Weights of a small transformer language model: RMSNorm before each block.
Each number is 128 + 32 x the weight over its row's rms, rounded and kept within 0 to 255. Layers, rows and columns count from 0. Numbers have three digits each. The size before them is the row's rms in percent of the matrix's.

# down: layer 8 MLP down (transposed), 1536x576, rms 0.0604, rows 31-90, columns 432-503
# gate: layer 8 MLP gate, 1536x576, rms 0.0623, rows 32-91, columns 432-503
# up: layer 8 MLP up, 1536x576, rms 0.0613, rows 32-91, columns 432-503
down31 111:159114146129147140121156142152118115146116174099101123113117120156149136142165132139155095166136149168094140121119103136135069137121067121154156095127096135095043155157112222084081088148103107112099153090114089137166
gate32 113:119078142130145122113057108121150162084129089145123094130174168137167179078134150138123155009099168169028172073143125056145103166106110108179121107116097114123151087129144102085204093126140124115089159130157152147188
up32 114:114101118126137146143176076136152144120129088145109089125106157163156144142149119143145148130063151144111205054175084117108111173116116104114127155091067125100150156138133136110205118096181162110104165105169144139078
down32 099:099117108128185184199058143121139118148120196151114178143135093111119132152178147147215167115147085095124182067088185112052117168097202081075119159081093113139146100168176146155158103146131184127088096133149124126113
gate33 098:190062132139080165145118135070148181175152062145189128111115046091060096088102139111157136080127126131133124131068115137144132143105130092117095109117103120084158148129194106100136098113122062085061105090145157099129
up33 093:121189101138137104128094110157132112119121061147116122091072138101173088065085076096058114121114129082135070168136097158133165121022130148115139183114123173111125072175116141132080098093146112109132109162198094189110
down33 100:111153120142105199175092166102182151163130149145114131120121067156122155182135107139059157066156080105172134095150205103114082159150090126073098067103138137076135107096141091158100110097160115136117135150150115120058
gate34 082:126114130086132134145135170129122073137167123127080129148172160138101118152158097170196160026150104104114105134214143112093092115111119113151123149181092073159107148135169109094132181136138201103136142130162158136109
up34 099:128127157106072100149100142151098111184194197062108098115179140156129064128117106147135150095167098113080126142192139119074160076111157121152132136183074116102159125139149106145117105087135169095090120130076131173114
down34 091:048119122124146107127126120169085111110122158116131083122161163143144113112066157051103125146097157127080145140132083197154118104108132136121162145147174118091117112138171144197125134093113125147110153112130105126102
gate35 099:129110119065145038199107148110120155122124084108199137122091153120099118180079153161081123144110164133136131161101156063148125133137143141098138066112107155133168106120111115110158123166086068106136121110120148047148
up35 100:032140097110157119038114104203098162166124124047122057124139162110163132168148144114148126131143153173067164152140101152100142139094126168118146156132149050121081194124139106092107104094105148145074138168089113120171
down35 101:024177237182113102062136089185121141170130136106180084089151123165124133160146125166135149144143164110101120090197139140098130107076168223080087148100209115109079064188109053158155135098136182066108162104137134111181
gate36 106:142138101117169093182091114138124136099108118134152157131145148189085179125116122147131107096168169131046112150166069088120150181126122108101147095089114138100145113124162101086171116137112061139081202129186053118151
up36 106:138168099122159133140143085106178088139068127051116167129150119098173120165112162093208122154143116097134158168108050105152133143137124076091116124155133095136093171218165160111144124194120124101116115145127098116091
down36 108:105171153119147150107143150160152105139128107068164098137105122148160108175184137124213132132107180140184075158110095124203164164167177142126208115131136089095063110130137115135179114136107097168136100161074162108150
gate37 095:148128169129130164143110110118164162119138076112127146121175111093149164108126130154147103163138117178064114139076120190113111086139137176120147150128116108160099175163081096138168113186119083110122148159140125089121
up37 101:103150108120099096100105149145067080103157134208151127120108116167135145131066172069168100101101103121168136141055105102082110111157105077151089052146110084118135136144193117138092130060152065152186115138122065140171
down37 097:157110088125101153130121116122098138152136103095132112081101098112129128185101095098102172111128111153096124128098093179046101136161175116158093078114129125082097148153146139126076108143159095106158178162170177087187
gate38 104:099177094159123136112126092144140092108167168126063103082161105146133113123103164153104152214131156144156035121156103145134156175127114095133059112156139188166174200174101128133150059144098112118147177161117119057092
up38 101:176082141116128157188098156165112141138219100192138106080136124137190152184110118143176144121165090142140162147112123098148120120161106153105062097131160114146134114094164071100062133146098119155113138138134135152181
down38 106:153019146075098157095097126147119113136174104215113093164126135139134150098133097146078154129101112192101136131106076174178138167194124113047150127140157087133133099174088141114121136158110170108091149139086068137124
gate39 105:101157123090087073095105157144089144072139134169150130110149169154163169161121158116121137128101120143139121106152179183091138144135150162143161107120101079145176143078152107108130144097105197134188165133149126099097
up39 098:057139098123132141137096100118137110138201173133123150165152163144127111145165162073139144084125072125150179139145105174122106133143129158158156101188153126123184147085136128147146101125118160118080157083229109157134
down39 102:147137083134163050159129107159169110145106156120136160062186155106083138150115060153135127122173141155126102136043116099100093142144198125102068093181142132139160142141169185134119139116119144159179130163184105137132
gate40 103:144168097083093027149172162170122115085134088132179167105158110131119146132145112145150063098091165088116125106128109149077130177122132117101121127121092101143148100076115094068197120160106123063067147146118107193131
up40 101:125116101150106130101171109163099099172102159147142162088088069160100184135116165117083075101171166129166129156106144180124179108059133112127125124125116140158130138115148123155128139134099132153136147150073113066098
down40 107:151132163134117109077147134176094109114141119143153155121111148152168131104112067144118144201153120077133130139095114091137107073173113106127135091077107191127154154124180131181010143129143141154157168114156133134091
gate41 100:137084138150103178119104124151147136105128079126130068146127095130132106104111166121081064091122197096139083174151144126185120072151123108114139153141162226072180143165166166148056115091095144174129138107117080096139
up41 103:149165122083117120086192165107113137185118165119107186070103126104126122086137154081153102114109144113149125102151095163151123146096114203116151099094175062153158185100138077122160116154139149157129181160109157113116
down41 102:202150088122162125105098105115158107183161105163136154120099159141162128135173136141153131117150148067134124136126146127151116063133120177156129177177128125130116211207124110096160086115165145090130186149091157169129
gate42 104:173189177163111159113071165098139187098192104127136154115143107122147132160146110148112133111065142108141145124119163092075138171094114136057152132146137132211117155069092138044071113163082119112116149145126161100135
up42 102:125124103196186145126114113123151133136148133110175130145116131052120081174134156116164114087091118139125132068117121110129222136111119100148146190130161136114152167093117113113082133131145104148127135074073129159139
down42 103:135117126136169131170140161102105156132127138106149100131122163144162158147133164091094135110107138166109140106080072136087131193109122111100154126099152143163113096177170135155165085125106113132162120179102138076166
gate43 101:113188185148131142119165099188200163054162131214135144140098095124082174057126118145076135125085121134121168088094129153110148129142171094107080137113067141157063159155101151153118132128136173079144136109137154189107
up43 100:098117151155099136079139131164167101138111141124147134141160093210126112132085224168142146112163153110138056125159139121117099068112124096126137136144113158191140156110128072120141134178089117143145131203140114112051
down43 104:188134206169113069147111108082165116159125116128206128107117133135092160125145119093135081133064105139146101080128111148158150135086134050170171117117123140150121136144148115157114175136117078089107130115095125161142
gate44 099:115171065105117123151104163140061114119124125133097180145099124164062099151129091085092085086118084198125112101102157143162128086136145163138104190107160113078028190144139101156163103114143139133116169144114139184127
up44 096:143159100118143054127131118119085136116144083145182141129128135133169152147177088121043145166166106178111071100134119136142161154081096167106183093114079148109044183116177179115125158125126122140188074175151109124098
down44 097:115126153147123115159171098138145132193087159098126111173133220118134072121188141169128145081157161151138153132155115133121092125049202080126131107163131113149181111067112145109188092129120140075101082124094122151124
gate45 099:130140090145125122100157119169133105128174181184131163142126128076055126138168140089120061077141144102115158131106118119105101155141096165099175087197101166110091193144182157084123092164145197126109125137098090157209
up45 093:105130132105138139115117169127110083116066081113190163083134072113201086140103124151119114139105141105140106120095114120195157152125073133123148135108185100151136086081113114100136128121146169133176111091102176143134
down45 102:189161145138134133110147143120139122172114176107154100102099156104127115117195137109165130101173171111118203141059111065150065130108135135030186114132131157149151125097173137132119140164113144151118166163130183150172
gate46 100:154150143133096106115146160086131227125117132150160142189138167160096143111127100150140174110092166109119136133110128086173159103115121154124121080109080158146126162082132148117161126183170148187139124028127152109125
up46 099:174130132142170130132137154116154127124128123129090075185116170094099099114102125152105192176146119069122102121164063088190075139152148154051133157055070125156087161133172120133124153169174081135129090091120125153104
down46 104:215075145117129184148121109107182140109123206163114101102081128086167120091084076160187122152121189137147135117130110096157171104156095101134146082089121130160131088161126144033048163118140100113138151101143117145096
gate47 099:171117145125093139143094146103027084073106132092127104117152146149137145207137119123155156162104144147032158141107194070175153184112119139140131085058123103105134236127110122107143178113115164077137086126198121062128
up47 104:137127187116176137064147094137139091194186131120179177117158106077121144131147116166177142118080149126118147081145120087188035089039121141107076136193066134165183119158160153136151113118101102170131089105159161145114
down47 106:146156112086092208166132083148105156093169076105158137149102119111145112131136143129140137105105100139086125149105124156154251115141083127095114171136108137064144144143091103095081122096136165115106115142106128105115
gate48 099:108211103059126092081151134117169149201099116096161038142075122099178112092103143179094095155128118126134106137094103108133127111114125128131113143128087196166130135120141161120103110134141226087139125044093156154124
up48 098:103144158117129124107146176163149076113143109104108078042119084138046077125125064061085109141112145149133116137109123165153113112161118128137159107079089166145116122151168120140151130119125127107153084113116150148112
down48 101:126185123125102139142114122174186083072146053153113136129104130117116153096149156098088153112096168146155096127151159106174135100138098167150146128154112184157103117130054179121160127118111149089186163141083085138103
gate49 100:153147032099118129148151189226188167138169049144132132124171103125136114169096091149165127129112151182185111112113130147110129142148149108146129132120160140078138125170120127157139116178132181093113135084163152129100
up49 097:132127143141173127104125114084179052124124137127072118123088160156083125087116084161117108075084127110111115165120082150153181137090145154111151133106117154140144097195160125141139067117201149138099098069123117109107
down49 099:127135157137192117113181149150153143118134119097130125149082098135091119136084112189111103104099175149143107078165119152142109162116092101118133132097132149099191135157131166171144104154123073117106104169088121117142
gate50 100:161097085121125137153123165082130129137068141191070140139095099133188104143201130143111139139111185120148105161105048109151129137114159106119089138119110130133120135181109114129068143139181135073098162096099136103110
up50 098:189132101179128152163111106138129155112168111128146166155078125118136131144179103081106147120129126131122071153102151139146121102124151139108162150125118131161034108151108149123098085101172143051118107096156099131118
down50 098:166098162076138173228156097140101125114130099107179143101182135179201179131104141169114101154165163086132113136139131134161137121119178092094140130135179074097109115110113100178164065095138129175140177141147105154127
gate51 105:107087123131100116127122131137154096154185155122125143086168091155138139212194085123149121117125050186096157134184125115077081111181120167065102136166127118142134161113142153130147107126150121136076129097129147099049
up51 109:154205178124132100099169079112122152116126182126164144121099081087103158079098148125116137167170142093117067102148138110146103111095066114151113084122165162161125085090084198137076118149108120153158148123179128092148
down51 095:135113154126082100104134133143144157103162088174122109073118094080112194154102120170112122136126116137123174132119114226114109156149047086119146118153121140150171140072127103169125132156101187075136168108197133147111
gate52 105:166104156132114152119178094138115077127174098065135096109116126103134133132122085163113115120064161164204075134148115153152131126134106110115116128109099142156109152076108115149158185143169129131134126143099167147155
up52 102:097085155093108163079196107155082134104205095087137120139151151157101120088117135140130175128119104117078089120160097160108096136161122172115105087181070186115154120063162093079102089141229096121127118123112114135121
down52 096:157113112125084126146163034150130109162086033137121142083117190173143162139094130081165119120103129185148136128080124137144159141130212198132129136120124105105162101112124146110096107103126117154115113088145129150119
gate53 103:115083124161153100122138139113175178168130140127105145143143126140130083115188164109130110068117129195161101142164080144121141084068120159141142176131151074120135140123143107077120158112092095107137087172162159128092
up53 114:114139074122122118122098170129113131117177145135120102176144110090145180066122149146119068117091124164117082145149059139124120078061109144143107118094109128080123159124101091187122131184123128075134069158105128118133
down53 120:115156134067160154095110142160143146172109111197112119153117086105127128009125100090134126117116075148058150124125105100113135127110105144124095126102138161128117153137103190118128095215113109094144077099108134113156
gate54 101:117130153107095159094131151150121152093109116107123118108133127108144130122149169134102142136131149102150115110241212143154102131129126096107146134114172081101117107184147147126148059107127166119093170066110086106133
up54 101:107112136137139123089159157108106161150135216140105109094161137090099038114091136121168143114162205103141137122123151102145106149121136233135144106106179140143149138160122168157132092132142141118130148159105168188142
down54 100:152102072111087150114035175147181112155175099150109100161055147095106197119126061134116125116111172082164151151125186124119109135124134091166111185116101177110134071098154126137161158098175134132087060138074118147144
gate55 104:125137149100120105133134185126143176012100156092107127135143231114130088119097120093070115142120144115038111088120111124135108132049124141104076100118120100149096091117154195132125058111191161083147162098134139100150
up55 100:127133080126159104143121157120114117164181120168093143159143163112165077148168156160155130101068138123061118114178105090116162116121177113154086085134187095148134111156103125168089084139158161114139127163150119118139
down55 106:102100062159094064133132079134169127073140148144091190085119120111171069139143146073182122157093123160143152061145071103084161073125206097170112167118153116143195103136123107187132083146115102041125129150107141094127
gate56 092:158128116160120143117130106129180126101099138087135140098116143159116141210083169125191155081099151089163130075143145122120096130153115045110124115033163140186122131127087171049175103119176136048134139115117084135169
up56 101:110142086132141068172126150115110146127130131136037107159150183195164156135157193111102112126078155142204135110158090163136108106119150101064095146008158111106131091143163132112116117148090122075152159121122050096130
down56 101:131122149071106068129139188106095156131142120132129108126105125130117167086130140162065078143104148165175093134151046160152128135077170161122149114115073106157123092167124117189107085147113139168162178126044158109113
gate57 100:093144167142139121165077080134151133121120115071125141083145117123148075106090190128178136140136122089129153092140150074175149109139164126176134116175067108175146066167124187138071133123125151119089135149120164175121
up57 100:129149177104175094117216111074160093071071142068152115121134135111154058090081153122115129123187075138100108074155111176144113212107144128094134145131127123170109147160088100129157050120071150075166119164049091130138
down57 103:120124117158168099075114134164125159128118183152074065131174150189150171146133093137126172095201114144126134181148112133110120185140086135096103150120165142160120137133077100113171061131142103152159106096088130192138
gate58 097:053104133132111112106103132169088114093154120137124161102161194136170081149106107136140113097145105112061111146126135138163126174135115106117121100072085185118077163117123114134125147138131128090114137125153181100169
up58 097:069120127178122101123110194162110158140149156133120105085186191125174156146119140145088163143148135150113112084104205165142132089130144092133077118097159175100115113112119156203088051090125138109095101126168186110141
down58 095:179136166110164140187137136057119110099152138135146043127144118213074109125100034164107117148137146136124137136149160154133120118146128206109140158104172032129106147127135196112124100123124128128115129142152109117099
gate59 105:144145181126113127099057147121142180170099137128149096124135105133104176131137129039187208159134142203137099072085135085140092113104147149217135134166110111122140105114112183140170116107155139126131130160159131107127
up59 107:117161087079218131121150127124129098095139088110126109073152186111147118137100075191106113092130188157163111112147197122125168157121118041093116135114108170142082161133142116152129136082161116168146126122169136141132
down59 098:139155147140159127061059155160092154126088130172163125131104162108154159146186105150086154059131115092152101137140144129161139130144147084147120068135086168116146204157101136125165096088165125087119131149130146098177
gate60 100:109123120136149117096132128105138159117162102087191185118168081046099111179175099142076194164124143123081109122165150124137088085069129068128155169124052119150112165127165136157125085127150144173108156115152132147199
up60 106:119109141172089158132152154125104121140054167147141189193131131146105134134181141096161152083101153130119145162127103041124097060127121124107136145140151129136106096165167109139075154170095142090128097124105124110107
down60 104:121105143148092151137133129123063123164136146159114212146180066097118110105144075154117193161150104109105119063134149152133083078151193110163100145188054136130077143135138131168113084133159130152134153111149113127186
gate61 089:079140137109143045128155109163168172182120132083105124152190117135114086075095128120115094156137046085127134147079144127097122093134130134153110105078155161124101120180111064157138154138172067113164102153124130104141
up61 106:086157121104156125119106103155087147122105106144137100159133081184124161096140112063150129134127190124130085114128066120120155165139105184153180145116124110141132154129121170120150099149094113143150143129120133070170
down61 098:130108114107112092144151147149111166184118098133134097113177143157113128096096120097112099135129096110134129165116117115119131124145093152113112113073117145141073136106172110177128183117121040124159124108103167122127
gate62 092:098071146158113145165115151147166148148167096136122207145161145113144160105113156133082100104140164175110136123149190134096190123095146133130138069112148130139159116138102159146132129164090159101118168129118099137140
up62 096:175149151121126075099106151171080176116142125117111123155129145138141111130154100152166124148168116149176084139163145124141143141105092142190194102141117209079111140123124191079173141135100169152147176159126129144068
down62 091:133128146115117207117138164204173141128151138088184147130124143143107095153116145104191152160143167116108127132135154127106229110128116130218145124157162154086150082147125143158168083153122093124122145162093102093117
gate63 097:123121165124173237117144197095098120145160100115129129147135065117083099113160074095119142110130175129064139115174168143159131130121111137115142150094152104128102170110094127126120147149145137172091159147120131094105
up63 096:104090116151177123115163181127143123180098101112142110138105139066097117178164140080140134144210093119206127191165090124139148157139098114068048112173143173121129209174113084134115143143146170129142102133102166141160
down63 102:141090128172121128147106040123113150193092101133122162146076125102125189191145073117121183148165154182152183101115119145115157149220064126109071127112129121167119101159120093163138124170094150107150080142096135164100
gate64 098:142159127158103156084145035194078164137142058088101108111168070101098151188165092133142091123130095126139104129094142168073117190153115117102131112129141135140096112131119173132110088156160107154189066119105099114069
up64 097:140121094166165084170144078187108162094119085160150112130130151176074174152125098086133116154139085158083110065110127129099154147144164137190077073134138205147151092115122142127148129121141094092216175127159126128148
down64 097:119141102156137106165120182154153141134191168130118178139075145102113125162130115151092145215100126177103132136121147138094071091117131194164098147105134089140123158106134095099072105157135115144116127113208167156109
gate65 106:136128111157082099178131186138166135110160143126160139101122111137140134100137110119131190060144119179102085100177105062146164091058141157138157077112083138102140158106150160080129105107071172102144178197109176101171
up65 103:132128124125097114162085121109112109148179118113193140097139133150121139120171145131162128149093118102130088138140127065089169100156120177147179111108139158050162093122150120091118100140094111090094104146148147073167
down65 102:112150130107149149115146116149183179137170116061138165123126128092136158120136108166155098166169143144120099115088143150117139090192186135093118091101111170085149130100121106168059133121133123088152134176153158112155
gate66 103:125124123157129141128164026114101141069147101129141152129122118131174138152178192073145139168119112154126114126141101116119176173158146138193120154147128199131096122090149119069082109108132122140147163172092113114118
up66 098:204176126090038135127087158139135142090134155151069116202100206133112145137137136154077100118081076113185069096081094165122095112139095093111155139139072202149086109141067121117132135124168109129142122105044141145107
down66 098:162118158129123145129135181131104146046150094118076113055150116138170124191145106118109104068104097137186168130103140111138161104160132114097177183145125133086132109183126067149148053132124174124148165158121191175147
gate67 096:121158113110139104137124132128177142121196124118134131132143131090130089142092154133139169053089084137108189057151088105053217148173148118116116112161190122171159173120130127072118128151134140119143109133129118075077
up67 089:115093136154093179150112091147110093128166082134110093128166136164107162162030133126128110189118135125139132165131167123195122092085123085156114132104067091082151100112130128151094133118120154157096162153144177179143
down67 093:103109144161105148158139164107090137072117101094117095103178102140108120133133166134135171191137120141118077120074125083117148107128151106185166115068138114074146192153153151122075141139156084068171098116126170146100
gate68 103:121097098178157058208119156123110169141109152163146129124136118165089121124162073051143131139184106112137131125105103110121135149095104119135129137099153091177126247099166135112171083090116117159114134112124172161107
up68 101:176148091154085129126046146110153105078113098159150135127168122160140099142105136152072182081108134148149112141050153077150135080157108113060181126083141107142117130111189142153077149078104134168101091185153127136154
down68 106:130112154104139115139111119152123084155203163139113153107141165131131098165175111097155166082147097150158147170136074128169108127156130071143168139102126134179137129165119111121097183148146107124061103145138132121153
gate69 097:136126182144144110134096128146171136080111105129123127129113094154109144115118068147136063159092078220149182093143099158155124168147111125078134123134103130167058123159173144091090117157143117119130107088126127135113
up69 098:159153156114127120019143117152141074146124076131155162173101123119211080117075105223129088142109162133063113118113121131146118143175164135091134114134149148085144130157144137135094110117066068154104135132129133161120
down69 099:094131103160172159111074115128061134145127124142157128140135108162109127150090115171122093164110188147184106122096109135162172129136191140144107127160119167154143141164085148132072172114182110186163183122114160204115
gate70 099:137142090168142100155163136166130159124071056126146204144125150177091127155141142107126122025127159100109124091111124151142144107088115170121099170142128084170064129153150149137104158115194087091133140054157125112147
up70 101:125091153131092139165127113140102151173116122111125151137174098165120091095144144182110108128114081090134145094103093108122112100166153163111093147142098120164151054137190136109090141092096136100170160165126099165085
down70 101:128130112147101169123139114153105112116119148147124071108111055100143110145171120130090176155120105175136193131145076162104136176162094117125177099137084094125105132175100141127026152140090141116095156133082128126137
gate71 104:049138133197173123140150169167115153138127106126137153150148088118152138123179100093107189094169140114147081139125133120124138103168157094132069082157131130103191107110156115126095133165162112113045124084113156127104
up71 098:130188158124109098071159111143139126120104166122103126055103111092086083123136119126135136109123097118100153148119151056079096130143139110105094133114121134139110146160106123207096132076107152255126129121106107145152
down71 099:139143131118140123079103208139093126102122155129120126106154100184174132116171130127140135140130117135119137092148095126106110052147110164163119160073116120145140055136118113147182103109149139140188098077091165105141
gate72 103:126175149159081180125164145111068143159096103087100146131105109125221139130157156084147123147137142130136152196070180077133061191114183112125167104125110076127150138096151167187095091157093144136099114115108162127188
up72 097:127101114105137084177164149119173134142076176190107151114159157118136097141112098107120173184131086122141167158184085138147107174095108189101145137122128161102114138128052074103180138121116132103132112113120098084139
down72 098:124077068132211092125063134168113133112163084131117082154118061148113131148106148148193115128083128144139071119035144116108129134137087037159136119097155103085117149085114083115072134151092073162162157164131100093109
gate73 096:154128178134172122151114175127100073118047084141147127128116193160163118122114156077146137177142099110135066110122126097184131099094098119108192045146153155118118123152162185104108145110186148116135124075118081097106
up73 095:091096128095126133105130154158152152097126143132147117110180122131130128142054130101159131133099101093150136139109133140134070094105141099066116099111128177134109075171150136107005117126076062116109164150150132120122
down73 090:120035114186036145099146143104142148154126151105137151129181080115082171142126092135099133121105188138079122121144141123118126148105043133181112143102120147096168171106084099159161111125079157109115084096109203154132
gate74 098:135198137120129120124142124104111214131142092192142168200103160130173157131130127105119147119146146109118079104145125153138148100071149123115208126053111113152112096154172079124144142142100136158123120181137123174108
up74 104:144130101152105193124173120132122127157116138135144110180129139102138198105131076172129086138125110089146091087113083168152145161140195111107114142115078125106105137175156114136181119096073118141062125123116132179137
down74 100:056080152101149134136069084146120093142095115106129099146105137087138199131125112146100121115171121121128189164073141144142146180130108080080078128175133152087087162127125182106145092130169086074133113121094086130161
gate75 103:134152109178125169105126196172130111137152116115073104102138081142119139166169144129098111098116107154143155080142127178134109104118097145167142141179059140086165140093141131073135051057140089173124133086171138183126
up75 102:116163167106174072116106085178106151119082155147104124128114144051094171188140161130160198172177156126127092157102115130148152131154112119138128103129092146165163105130114098168129089117146127124089124163115175113139
down75 105:047102193113165072184152163128155156184097077089120142142171143148125103171145156092143147119162148128179147174095110169115078122168079082082074144172128209113121098137125093157136108144119184096101119117089121156111
gate76 099:156127129135174133096096133133117161091106102123108146166152107123075079139104130163097171140177100097169108101058179119119204185080128134109133155202139160138083123074102108153177118140171102174117129142145141135134
up76 096:174138204128132140101060066120119047137143183170187168126110135113107139144139143175162156147103091086159209113121081121137125132120129132163075097180137159100162111141070136107116065000173133162114147108174119090141
down76 100:209047095117164126107170138120098092125132167147170094133058098128112083155161140122152113170143182172143062176143122119112148070124156089139132093146180176075109172106154159090118127151069082148090173144176117146173
gate77 098:060092143062094134130114141110189125143112111143126174083154145120110167119214116122150145133167131134121128089154058134104145124167113112105078130146123121106155178141090132115135095124104103091126177127201172140114
up77 101:136089145049051124148121109086138168106099053118116138112149128124133126135120211106180105115113112132109107104114163150153102078186141148112142118143154070165152113087083079122102103122045192089150130100087178127124
down77 099:105116085096109146137147088099120116107105100133151143136181126146136145148171197088137173096179129125138131134195089085124110176132172126071104030206077126146145112102174127131045100109078129050129107119101173108129
gate78 096:101146194138095140132148119150203173148151104133125127128122099079145137143073124121134181080104046142107122108083117126141101111116074156117111121140127141108108133144099132127126068125166164110125064186174120056144
up78 104:110133132105087136155132116106127120141155194136167151127097160099231132075135152193074191141105065221122141113161122098119104119081149164118075136132131161143158108195166136109108124103150128143108139191141155116090
down78 110:192113130177093135186113126079058102104129173130129150121121123070160102081113130228099107096082114186161194121117144102143091091140111163111082133118103150139110167176132119151144132035101165142109150096133151121086
gate79 102:118122139085089064115127145067128108156135116171125124153114147082131108155144097084132168117096142165150139127161103078078169105148109176165193142107098048041182121125154167118153131255158096129078130081125174134131
up79 101:149109131194125166146100154086131085127119107137093120123119146088166116171090111047166160165102141127154200156141137138123127106114106150100079173068210170133120120217135095150096167137138116136146073133147105115113
down79 097:119109045149197150139168167123178139109138149167087127094136119149137123125140126107150094154142135125132173163088163112122091175161109137156086168087142199103145099137126144144084146099152129125143102165180121115150
gate80 091:132083117136100116078056109118156103133148117192135190093183034086164159116155050113057089143123104098175139106067121149105070130084086135150148089075093112123123114070108159048115080149174128139089170104141150095124
up80 095:123124190140122107131176148109156099116115069127111147119107150177127069123087179130139116112112168186107110160115083118149163110065139157122100113126124109152139164178102049154116114140153116075137205115129160130149
down80 096:106134123131112072188043091087129106113148097127148120158145114091158128114113124168115086172130102095144127119133143106047152118092073119114149110107125119141125078123148104053054197100167085092148129137179092093138
gate81 098:141067063142124181112090102153073147153028100186079226137156150142126097121121094156166121125135153142094045138097163135130205139107151099115169141140166121036101087094194093143127117147171123107140147188168143101150
up81 104:132168125114137066111124094139107159135094097193104196133132150144153182098138114124132158180142179083156113084191130133127105170108133081134164118094176101070053123100169106132074079119117152102180114104125128149113
down81 096:173168160100128100176119092125134089150158128084125125103133100126115157147126110122105120156127151119148140148221097192111131158108158162187126104091120094139160100116102113135132143173150123114151110116066147079092
gate82 090:165128109106091098125160108134111120113106116100122097108137181148112131156168092169187149141118055185142143000173183152074152165177114086137109160081093184210090131113083121156142143161111106127035126111147124159118
up82 096:180146109143113149149153113121086048088074188051076144111149156145134153117140107170156111149156068121147139122081104164108144098147183100107125113114093176130129130096154163155121181101093119143077081131159126142092
down82 096:118098094157159127072152131125155162160134188160159141106137110112158197132097146134094124139098162086122122203082153141129097020087139102134112127137121121127120147113111166089081114072132123129149114129126123093233
gate83 096:167184148098104102087169115151094136088129145139107136046117146078154106105092192142125160093080063124160045098094093159084076103098154143153112125093130159125107134103107078156147147204118127148109108078105138108152
up83 090:166082129131099103158082136123141157139152189145097131167088107147156092131126163121133152146112128145122159098130122173180128187137126107157128105152154133092091064128086165095140101195126150140099126065125150169161
down83 085:047179175141153133108080125201138088165090141159064143124109160157146142130118148144147139082142199105130174134058093072141129120114176166080115143185088150150142152197139114091112144115084125138107145109138195151122
gate84 103:104099144095148161156141128154175065097120137158222158130121136099107139129114094108088090119115066077130167126110135121146123127104120122036125118146102151087127187179109181112071100106104140134148138132107162117114
up84 098:161119129146178147185116122098186140147142110142123166070115085105123168108180130132088109112121110164147032139110108138065123128125151131111113151169136071131173175143176103145109171165102173093190126136100122128122
down84 096:111152102052116150146147096122125145108145173100051202106147115131103125101096158138122064124123134160097147111075125153149118106091127098117085152125145086108047111087149130172168093140120157106071161181161117156094
gate85 102:183131144105091126126096125161085116125182086136120134100127173182088077130159124110160111168172074139184179134197146132136064111113126083180154140137102139111135117160162188099152138102105112117148169179097046121169
up85 103:078174204170079115080148143124107108095076129134108104110066103118111124035130122099112161139151127140096090100091120149105160084104155144141121125148155130147098099115126098166176125141101134117051119088110086135143
down85 106:103092123109187155122133082129152124074156166144109110109127149120096110111119121092085111127159128132124079105121149138127081162127108080118162151176092155109079137115121093126027187105151144092080123070179124093128
gate86 107:104089141093105144088144139152108129066132125124081103088184120169166120063140189145196100116090151138126158090140084135125115126128132093137059114186158127123137128127097147169157162147160087083236116121059083091105
up86 108:206085161120139187099109027133120162131089077116125068112201140104167109149111158094127151126116163162138120153120158179192093130160142130109142164094100100115151195132141121110209135113161112170155077119076113153142
down86 105:162138088183100155099119089128119100107081129152154117136122153140114102167097146174092136110081160148113123149126159104179179108123122165127137143107067121150094138126120193125147112158186109182134120131093141119106
gate87 106:140128134143110105155104117125162110120154134133112146118116168133171056167145131088165097121127123130145190126126124083148179156126142029130131114156084158099165137106145186120183064145164143126147158115088099074148
up87 101:156118130140106154171112080152175061087162161120151149100117119034182078086166196192101097161138137085164139118112111159126114103146136137108096137144129101066196123091167137138138123162190142142180135186169099121189
down87 100:152084097134141114154118147130166109129133111134149145101150046121152147109046159136153113111142095117124118129104141111133123118122151063064151097141126159116135149105066149080078121165201101139135114105153098165159
gate88 095:133179108131157100144165126171123150116154084211142135115110108175084105111112109094134171111125169142159115101112121143141092169085120105146131122082143099130109090114133173111163120210085124156093169099118083152169
up88 098:201153114132083158134073106167105195133170135204141207160131090136121124084071137140106180152109113107179100110077119191111125119135095081145147147082118109055127110136141125161151145130151154139127128125102071159071
down88 098:174105139075123140149150093100140086083073168126162148101106122120137176099147174167156107138104155105088180131102136100169113077127136111120085090142085115127156099127102083191111139080147162146111078125130041106122
gate89 099:163156113144164072157099139127147093146166114045124127136117064176139108114131130092165107117120112150121200153181098087115132141065129102177147130098152118051119142163114166164190095146189127135121168148172139143094
up89 102:200140166124127160130104121187116149144155054101150071108123144132100106177124117058169182131102095107128161076153127133124143131094117099145107160105125094107128152118163084124178103150125121162097071128137103107162
down89 103:095103089086104125092177141130161141098132130183154158116173082144130097118111066116094145094159120118081133118152167094149149134091099118133132192088116145181153129141180118150140065096142215162121105141125145112108
gate90 104:128116162163127211110069104118142111094122097114135129133133145093154089168120131181124065154112072162089153108151142108136173113186113136048129140153066187114107176132156100138077110115155120112109145165121087099135
up90 101:124161116098071058124116145101144105169060119165092101124127123155140205122087129100103131116086132127131138134108148146096142125169147114116121155111099073113122148156080129044172159118132165141143178128131160122100
down90 103:182112129166165141105104103125109106190133117120150139158126072143133129187170071045092139058112147077119133170195124132136156128120137125116173204156145116155099104160113161085110082114155127092084139107122056097086
gate91 089:179154099136061096098140109096181111110090125071085084164116112093180067082156124131128142142121125123135076105120102135127098192158120136061136137132105158153120126194155145126083131182089144142093126141070103106157
up91 108:195119086133123099118158133108102090123134120059108105167112090125163069143119136148141097127138131065159113116090101118126166197150190099082126114077127098185078106115105171147080163162107096174099074169057069162112